Part of a small language model's weights.
Size: width 192, 3 heads of 96, MLP 768 ReGLU, vocabulary 512.
Architecture: RMSNorm before each block, rotary positions, no biases in attention or MLP, tied embeddings.
Each number is 500 + 40 x the weight over its row's rms, rounded and kept within 0 to 999. Layers, rows and columns count from 0. Numbers have three digits each. The size before them is the row's rms in percent of the matrix's.

# layer 3 MLP up, 768x192, rms 0.124, rows 753-767, columns 0-191
099:486459524486578457481477522528542456598463481493440467398508537472459565495522540444559564518515532507482490535454551487524535516498538527481523462516494469472473493399546476563553474551458579500475505491516568507511450509508460562464494473535486526514506583567575530458503538433495507500462535490491515446546548473543534466516540550515471566570487515541545492518514455528550491518519491570469484500601417507534503472513512458407510505556561474541536515530460536446489469465510455475504499475439459511475558589550536474535482494498535525495463521499474462546421538479470532597
102:407582516489478486542450615530506505495534494518504481499460555459501548497465521457514486398466468514497544468453534503466532453570505457511457469515476456456515455488529486473532501563419506519569513513480433485536499476478449525539453460464502479547484531551528521556498495574497494489512457488492450472576490475536471571438515451513518456513533504457447442376509534532511428522482419490440519468467524482483526524528541459465477484516460525507488489529481510462487490422514500537487499508507563541492481480568484484563448454471399510411495491480519603541520555448504408543
100:478521513543497419520502498502469496389485517438431506433440475471524508449510522480470460476483532465484469539538493484503477535416547550412459481493447459499487478480574500487467492530454521566537517577515528478584579536451549529549454483488474517504527578531438504498557447479500544452425430448502512527452525531513538430486456506550519549483551500501474518550525366506522520488492569535465503505507468553527479541438493430474567500508492428508533541477496539486505531491561475440506482468529496586554525486524549504496478471437517492525488582502521453546504560536521564521
097:460486576450547454462574469545445501532490417531473429452483499522505523503522496490490449506534492420521525499447545552435483442521530492568424564432469460490478507557477529484477425464551502489500521502515496443511495436485534524538487532533480543501440492501419462533549548494519510505515477480451582555547553547484530481519463501558508471503501490435530529474404524489535494474515420543477509397384498464538490512490448554480534442528526443505523496514450541456511540507493381528517510499469485487457500492555537488534513507435481499549560416504472546472454545481502441484
097:529446481476483452558502572515516454548441556500534531563476572447536550549513526497569502506451490481508488440578528454462428535496491498468433478508480555465498549510508575442465492504566530545480556543459455490547504599504439490495527525498597498531450505529560447498522497507446460566503488429436458512487558464555491483598481478489504498513495498483499464519454538485467519515447500509481447488494506499525514511550541551532480594510495522543451521564496445500434421469413493494487521457482507478461524409420457515525487499491515422522489536531511440508493517443442521421
108:523476471426455525455562537553523433471485421477510512569494506513491490456453485518510440542495529488476561556389560499595487563485541492494517529540501579494562521436574451522507563515467485510560435476505446490547455481471462496451542552502490494554481484504454518521529513424455423549458586536522565460533451512498505511493553496455513501556511529530430494493462489498542535504663500539471530480508560499453561550542523518520543524506555517511453531471443545478464506501530579510507468475488497482503499498514463462509507542511436529476480486559585500485505528543463468503
093:515479513473533494546526528594447475455441448451423546550491550576499511562545516533477491457461515530496480524487507536572564504503502497451477433543475562544471469492526516522483408439620489495543510481526471526485501495508439535543465567479506471538403539476484516481613465532521509553494518495474538486472467525408554466550499448554417548497476458462380551535535569473505533512514485474484396449484524515447515452552495471469500536505514456532471493523479477455501481481532536472508480530538439514489551475493536492509502537460436462466521573484508460508555517489543519486
092:450529518500482522496551436470548466490459595499524503408513458455477464488564556490440482480516585461602414531509398511538568547444573540514464469451526549526499522428567547478495507504517454441542553447486541522464476482478467579496458477488502528523435503469479516520512547522549529446509568509554501460515484502524508498470484477559501497514449493427585558546429517478416540464474468499552478540564514493509526476474413457448501571562524541500489480516495561529406492534466489461508497498439482498458501482460511466478512521492512504517464532477536448552463504534516463509
102:432525509517476470449513503495462603531431600483460487506429480549505505513541470482515473529538476513528479527499621504489429510446505430554453498456566448428473530531525515528542495507390421518561477492538493479508534489569565461524483486571469514485531503574516557497511481477514388571591478468467480502473497524512476451444475475482500497525500540517498551542447562496487494512539493531495459509459568483486479544513463451506490584508542487546473428524558471475551483458455480506482518484440468475464488424467514491509565502495473504450544464481457536492560556525494447441
099:489507438459524527581478529562508488526508468459574484509573533453539559473495600516483468471559505465503559593461579552525481557435488477537444580616482544524448495473502509516574590467509498498569537446509482483467445511518484470450535491449495520523516466514503546456451532503520495474538469533459489471533498444562465477533565545443432524518498482499452516493561495471499485457526519484524503501556490562550532515456478576511486501512537469517508468582473506515517504499521440450437459528547482503451481550492481509528551468603496493463472457479519512524498583451553434563
105:476508525530486563572525477404482478460458518490475520468408504488520469520506446467512493557504517442489477514441502503542565497572532502433509556485444478470513513522492514541493424505474530441461513490503482462542496468437480501495483460453504552490531519540519467477538470538471496541494410530421562451544566481524495458482566530558478474475524467497543500528533457503517578522524533495515537499430536465464540554516507408499468495457564474558493515441500417556564465470464488461514461547443525452420451407482485543528549594470465544513477528529434441570445526518432531472
097:538515500427459497493501544517476516526478509491549506523591524457543486433508519549530477551494442573495497541464514519541462527595521495482472572550496529501525548565451508482469453497571454490572472549527498475464547525450511448418471531559483532454507500428494461515455503414441523513548526524474524499529484553534526457508478523407487413444536571501477511480496479503507510461607498501541492533580506506507483466481412537505593471515526487497542480507529592478595544488524555476533463460535419505505506495529524467540472556422492500521508540483544431506419532522517520518
099:483494550513475578425516499485518547502533493510538489392497446447536506466535463549455490526439550487519615515481511477557563493470510505489566513507540556490610476505426454449485503497576490486465504454490534478472544499500448572587476490504469427525555499515545449500517545473514474473564484489509525597499509580531530544533516549465444514439499527480436546525536493520468499587576501487445530633501478513518498503497516531576518570465525537444550498471551488457514526476523476515509514566500517559547503495523476551483515515491508580486572498457497458508488505476488524542
107:506533411485474521464519497514438505492528500496445570515451450556554490544477529490471535513570507491607469437474446503566527505501455482595478435485577507511553497498502520443505565515503401581489445526493420473386535540472525480426528479507422483541454507452552497514464438488456522527538466579486483443547490469507562578532529512497478466487546453450456499464524558481491513444529550439499484496447468437477507518520491525478506468496467499440490463520565450477527510495485535459578484446501491560499526472509504550495527499481543484517505470575481495496398472496523508443
099:404488479551540497501540511461471523484478502470452543517491504507533544443468419425533446529441558519543497481517526449504524452434574456458513538471538411424424532519573492458441523460529526430465521470392500463521481458512488487544478505398545492436458513474542499503449520458483522466482495488495492417450537545562539523478496498577488456484509418520533510434516481491513533492455515517406450467533574494470470583473505494519529485567435466440541538514492488453481499440459487496541426473552526566563521462497541500497522500520526462515491503481510545499506539508446450500
# layer 3 MLP down (transposed), 768x192, rms 0.114, rows 753-767, columns 0-191
103:571506501538450467502557503444541504482552519480512445517539535533517464534492467462372571487482473475524453471532597459447524436505517492556525381500512517497485451454440514512519532506478518478467533462437445567531450505477533475489511481515489493548522463458505524440551433512465509521542529440498463466507470447539505494514533481517557496488557520532480512506501533414538506406450542475484468493497490448501506464544478530460500505492502460523478481494492497557488534416537550405492509515524498543544457514409465535556458472462400465481462412570534573482577552487542502475
101:538494502561380458417561396512545505487510441553545554488579476533474486507560471475506479556504548541520489537531581484520513507493514574437502424472495556530502526521519479513509472461538528489559467552497557500541508534545535475446521500445541523474559543515493466518515461485484472486506490500479474551422523539500498455514470510491471509508496526580533572470520536538449539486534549524565474469505414481573521480434433587488455536475514518542459521487543461512544556486499502443506544514523461509549473505526468531504440483478517399484442539469455462477451517428444591471
096:415497525502502575499488487467505455467483491492503521543496550605527519502420511524518547503522479509517525482529531565503479468541467447576539507570495506449418475535452510504584472501530506486448537456550514567414526456510569449536500470456518476498561530473502490484484601501501489481582489562511439425527500507504510560430563520450518477503471511412482485464499578465490521463551493518510504412465540555483424581512468537507435545462472444544465443504450476412439476519469528484529529523526510468559507485460514443476524459526493474549491496464479542492559445478448460523
099:492517484582458433480455570486572496400541523487519541482390558463457477451536491536517501449477521528471465532518515453521606473508510517466501505521514611539534453525467567457558517552503517480504542513519483533493520482521446528524420501466515456510511504485510517463459511479454510445520504533497380480470443537515502428551562507473489487567497522550475467523604485544426486524525528527492483558546520465537508515493542528523516475500515503544463418501524426552503447470466591414494532536467529515504488433513494515505518424504504533475421538507520437516565511499516542531
101:489493480526535487521441475396514495488514500502575492535481498460453496508522502469381456462559500536524526518471479542513444555431513487577522501423482463520517527476460481526522527547492553525497511512426569487469437484582520536499473511460473548541502541480422572493612547561504564477397496504526547512503554520539460495530497492548499541512523497519427505443533529554494484539445457506477491471531462435460523512534507448503404479521517422518509514497522445512492471478555486491523554535518503535467485506454578467497451467511490507450544418540530542432430491531506570579
106:508552564535476482461513450466465577520491547500520462404464481511496519493521497425467503472486422575488564542490573463476512475532491534474431502451459439513430453472455547489549501502604462500450611532539482493472506535531531468508463572443471434499516494494508527488527542496478514495512532541512460480499557461513498485426484536519484497550486444443518501511521444477585453500507520423561501535486518461500426569443426456538519519465457517475468451495479465516488548536571568515491449449506491560540500436456484459478523529512517527503503583479489469557491453542464562409
098:469534448540469487514501539483554534515583533487534494510520455499502498429478500503494512468546475494609500525517531460494469474441497470541503492521548483495544522507411492491511537541463524508491468483446531522425507480532477446481507436525498438519535480510461448493435443474414590467525431492566554512522537511545466494422554524467566490522589491580577479401497371495469431522511546480479566540520493489475522506430541448526499444510533489452522517473549461488465580517484548462481521517496590514491475517464472440443471481495500534485403531545521494525500521526538491555
098:489503464465462531522504463521505541505503563515575489522542568450509525477497493552483457458519473517533468473494550496474554475436484508512525465467482511508557493536487493449453526478459485453496542493489465502568563444509514471570487532471396551523464492574527554504537490483444502562469589457478535470463484467475435417466487397504511444524550483557506562498512503504524584534441468463463497491561497577455531520560530517500477550563490456520461530407487540549471454477488531570430521512431554435575509459517534469506500437525471577466497485609464509478505452524532475525
101:516396485597502501512477468548558427456471503510591560476601577528487522491521516506466500472571519461408502440522477483501481493490511523479532487500407445495495487490543460504458499507515513474436495520529531582491518510525545509548557476453538489528514482443503484480509470504483609551454522492519481458493530416502517517491472521506508484508475480512467499488576507413500469512413495519473603554471449462554455522501474506507480464512448466496564417508483536454503463466538544504551475414443544546563466483482482508516528505530447514443468474444484499488482439546474528612
096:478467510589534475496574475474506526547509492543488480526493563538499526606486474513459532511415447469516484524543430397543550453420510489543446537444480499494492504601496472534518494464524602522507520579524506484503549468463462517480474523497539557509492530443500436525468500476476525503469530512471522570521527509470565408495435471551519520516510491431538519521462519559594514506479483440512523529462535469469517469498513504503490415498450495556512548472511459497461501454540508528524565414504562502483489490427429520482420506511576477506472482539543522490558438490454581482
104:598526478518463473434480480485534500528569494477447467419517482475503476544539533445527546476540537499444497517512447535513414509494486527585525569475563503503493499519494473464532583483498461539396463510533482500520541471619524445523545569564472458504515451547535501488529490567520558466502526472487456519544471480526585514418423495461506485515443471471531472525467507502479487485593469487519513484562476544489460572531430436425538509473468439506507482560498568425559485487559436470505501476474483505464517495514502512493518464515542460543503490470586542494500432556506526467
098:547463503508465438526432483453468532477477605558515488489522551496457497520477440579541506537475458538514505509437444539478445475511575557530584453490525496531405449513537490468458533535489457460456544516485541441510452487548467515529509436461508438553500520485567532374465523511496454546477478514497504509461482527457458528508517504510464455519480455493481508451500511506501517476520485546487479485431556455540463543464466441479436470504497461458548531527505457493468452576431472526458499459449503466479557455517461508514566502521593527523448558556479467594530473444402477495
103:543444474512427485496470502500522487538487551551462424575449459507472475584500552542559511536468449551435488481596503463494555450573503511519456530476536485439470562445464419447516476489470540543522563434447467527537503526429482474446502544466461545495526502537512500501452505509544487479527458526476443460495544493486516457480479473549538465509482469465539509534455473517475557466528561478436516512537463617549469480491457440556446491490447564520481440474474522547417576471507489543506493479529443511448451468483412514483522561512476535497543487514498502412526486456520547448
097:523490596539463441469486485441522517489549444451448425419461414440488484475523561547487473529451445567497599454457485516542555530477588550520496521524525481478435494515514541524452424484522567496487517539495525489572516506435516503534425531520531527494475493474437457520468523514551510495446552476455500488515545516481527453532502514428489473522484559518583542507453485441557565475451502552467563517475575604469534460495423456484503478454445462485477509544453477516473517480459522571502480545481561492443455478479525444492528517514495540506502475519524540482467534569511500450
100:524545463470522428508461544471592543467492499485479545450609497525515563502381509513474530531585474515506472589511512526480486526519518551572545494509499535490508465523507469510562524533553504588528430473519510530566628552516501534532473531503523437493492485492406442468520490453531483450544483519486502540471477493433452506595525457522493476491466499454501454556513526476444492481519506598517551521542461582469514465489483465497492515449506535483498460437457488486485568506518453479465561499528459562444518483456446504497579462447489531520519548459518456467492535450521537508
# layer 3 MLP gate, 768x192, rms 0.121, rows 754-767, columns 0-191
106:494469483507477397520545510496482485487495471564582464532573502467475544471408501506535514417405508454516524520539471508470590531568465457482528444449556568477487503499524517482508481580528454517526496565510486508573501528478548488501509519489484545530416494411506540512410527439497473495517462477469512531522521430518526487489516453496519618530528583518466449499476479491404487502520425515475484498460479510480470559479449453480547471509516607433499392522495476498520480463508470477506528462570519501522483498506512525557518429504466572497484507501499501510528526535572528562
095:455546471452491533401528522571509453438514482465520567464478519498464517497500483518575541476571489497448477464519519508430478530455525491511518572529543491464532558517499527529444426496543501509477496540538467512445474451533424480562448435510485445475505532551514500575487477559456526523490424563488422454559470419529503477496560458528535476533553521470455522472482523409508541522519517568525486491500467495536462552594557466483477506462510525533445477456532457430511507502490485461471472594465535474514491433486494496540554575543461553474432495480493446522603465515509505458
098:538523448478489516611429500518509465497547552482518535492438510459494553488512448489569546420482475512448524522487557502468618506556484519570566479516529525494534448493577483500449533496538504487397529515463454525542452488496521495531441451526467510471484438465525530435452498478493509503520484555415520516512433545489438488556593502502482461503528523476429504531508508539442528510451532486482461510538462510433461555443594479479518467470477541470500543547505563490471514475500504446537535513548432495488617478534489481415496397465505523516519513553531461512515478517456517512
097:473502454460541582480546534463485525440496468506454498595495521490456425456447527559469495506520497521488520499439474505508550509503550440462454449493524525522476415510415515521538584499495486591458543561523522491530458449503465583533534481502466509532513497437431480526451489428511510476508536526488516509522486507541522544567477490462499519517510578461514501536544559493520549522432450540469445480510419493510533597500495504519422456417544529493424545510503587513543495550477569496467547484502512413548517529524544486514445558516490534494513452540451555540570575502488520513
108:564470532440473561510478506562512439559473547485495528570483539537499455531460554508502500448559511496484558534471482479534517496446489394502462553544456513488490553599565509537464524448487459531450556508486490481522466526511488580523457403537524498570492524501438538521542440543480430545490597532526520482489470499556473474495490538525572484535474510524541459555508532522496496461493459523455550531523608509509567490507519475455520518438576524541467544453542550546518475437425517517448502538456440512448513489493536477431556551486513540526485499467551500506525593475488483542
096:498491458480474474523490522509509518436543553494473378538525548545459477528564458449473402484485549454456406552591562508482476519535491455495523492497470471446473533521532434533511437548496482571526526551511573548500492506499484477528452529519529528572480548515483520467491460567509472497497456476550478501423485459538497525531483507564504525489484478499467472483466415485434493520483466451554584452572455514467494474482467499585492503501543514563500532520541460480525518418532430467509452538550481407525496544547487537510436468534564486469559498491568526515514511405534541476
099:461519495430462509512469464474440443449541483480515503541541518547506453501568539545503460480530520518451494516523469475516497514499561450501509492446381517513499552558522553453487583455511555485580413460530473451460510412512561489560526497566493523502423452512546431495483483541471502596441520547465515504556460502457511464590465482554471532497464457497421510493527491473528520504427472502495522496548488529475488495529508495506496543507507495400463518528477471544483545445572455478512522454488502448508519507522401407559544496554505545577538529559464506519500469553519553475
100:499510443474503529450477481501442522476526418455493477526574491457481541474576454443425516451453487437429536456500449462478505440541498540529467474445510531428499423504504507519505545466529496514502522492465529545490506481487545490521554405541535492512513466482504490445490546543559493554520485568521498536477511453430448445491499527490497522465467548487463521509523451497521388411501483526571450451466504587465481521406491440541492474482487520472483510445479503460496507490477506481471535514505455510521571516575513442510507547425528460474648456515514465527421499510448431497
104:543485488487445467449438519472538454396510453562516475510513464443535452444486500522545442463535563414519538499456479464484489576513499480504537512531573450533547514515498534466584466489488464587548479504493500509500411529508531498446497500451500530469450549537569537524518499524523505466459547521467527495489504495498504522490601467613502532468496559529532523504502468476514492502516527498482470444520521505493504544550593444516485503425573485520544426518482469488463581496433455485501526547562466510557580479488508555535529438537433522480526477449575495572545531553464562523
103:472497469532462463423526507520508450542500511502519524490546542519433517480520466466515493437511500474518557470535460571477386460440501591444543516596503493422548515449531500468454553547520459490498518535477534521475498519556467515496482550584533451476431494506503595540505492499506510534535524510526426529496463518458530465448470463436546514606504565510449485472467493530484475430548486473550524544505496552448509557492457416541466504513472493528478404555478567449558506517538515533514521488547489551451447471448507458553554554546460540490483508492572448486500432497526510473
100:560486561523475531467525540563525474499454529460472619503453469480507460535461471445506480525496429516407480486530488480489507548494487554502471505519465499496494514497502470503446524454572592538462487532433448524504538511469520518504504559485470510516561480579441478506541565517438493476467521514494521499521497510502523451481489397490506517483498504475500454486577508547510457414514453489637520491508515507504442455462446473522398479466565523516441457488622501584477563490491512501553445525426533481475471598486508480457436529494493537481522520514532442488443495531547527493
099:507547524467522482518449480582513540528508531453496494437562512450537474512497540465461497478444532495584490509518424488530488541521501460482507460578425480453511545497419467494498546490556540521500507475468521502441606488542501499516481516477460481475530481534458531431472438548470455480508439530443510486524550514488475550429489428501408486468521504526434521476445546495476445512520525581469486535413544478440517513416535404474447549492504516520488436525522553460500453474513455511462479516529489562510448472485442514498523496522482503579542507472617463555486423494593497492
101:454455527521456514484512455480485488453535541460575575495459470552512556488507520474575402512506478529496522489509431543498483517490536504576439448538479500590480461527458476519472486500533551501540560474568440510514543412577497461558584527540527517510535502533530500524501518524569531470505546468520486593470480451512490482467479571511548575518435540509479522519493552529412523499449478492490468549530465538556504426545492466479498527497390479536486513568512554538498505458506543454454537529474469438483496508483526424425562507540512472444538523469547499427554546474529464497
099:408506515494521516445472567489421580498473518449427484481493448485453453484524509553449468413475488456447535493510475453524469484490492512464452492584467475478526514485511567530445470477501526387595584497523474443481462534529464490462458479531491468501481485525531514446453435552458502542455523547518514522461529582576543503503550514516412531573519505556547549519554514460541537489532530502479543491454500521484428523485562504390484505553516527464538523524541572478459543458496475508503494427454514520494524479455443574488499542449513530511460507523515476531457498492542422496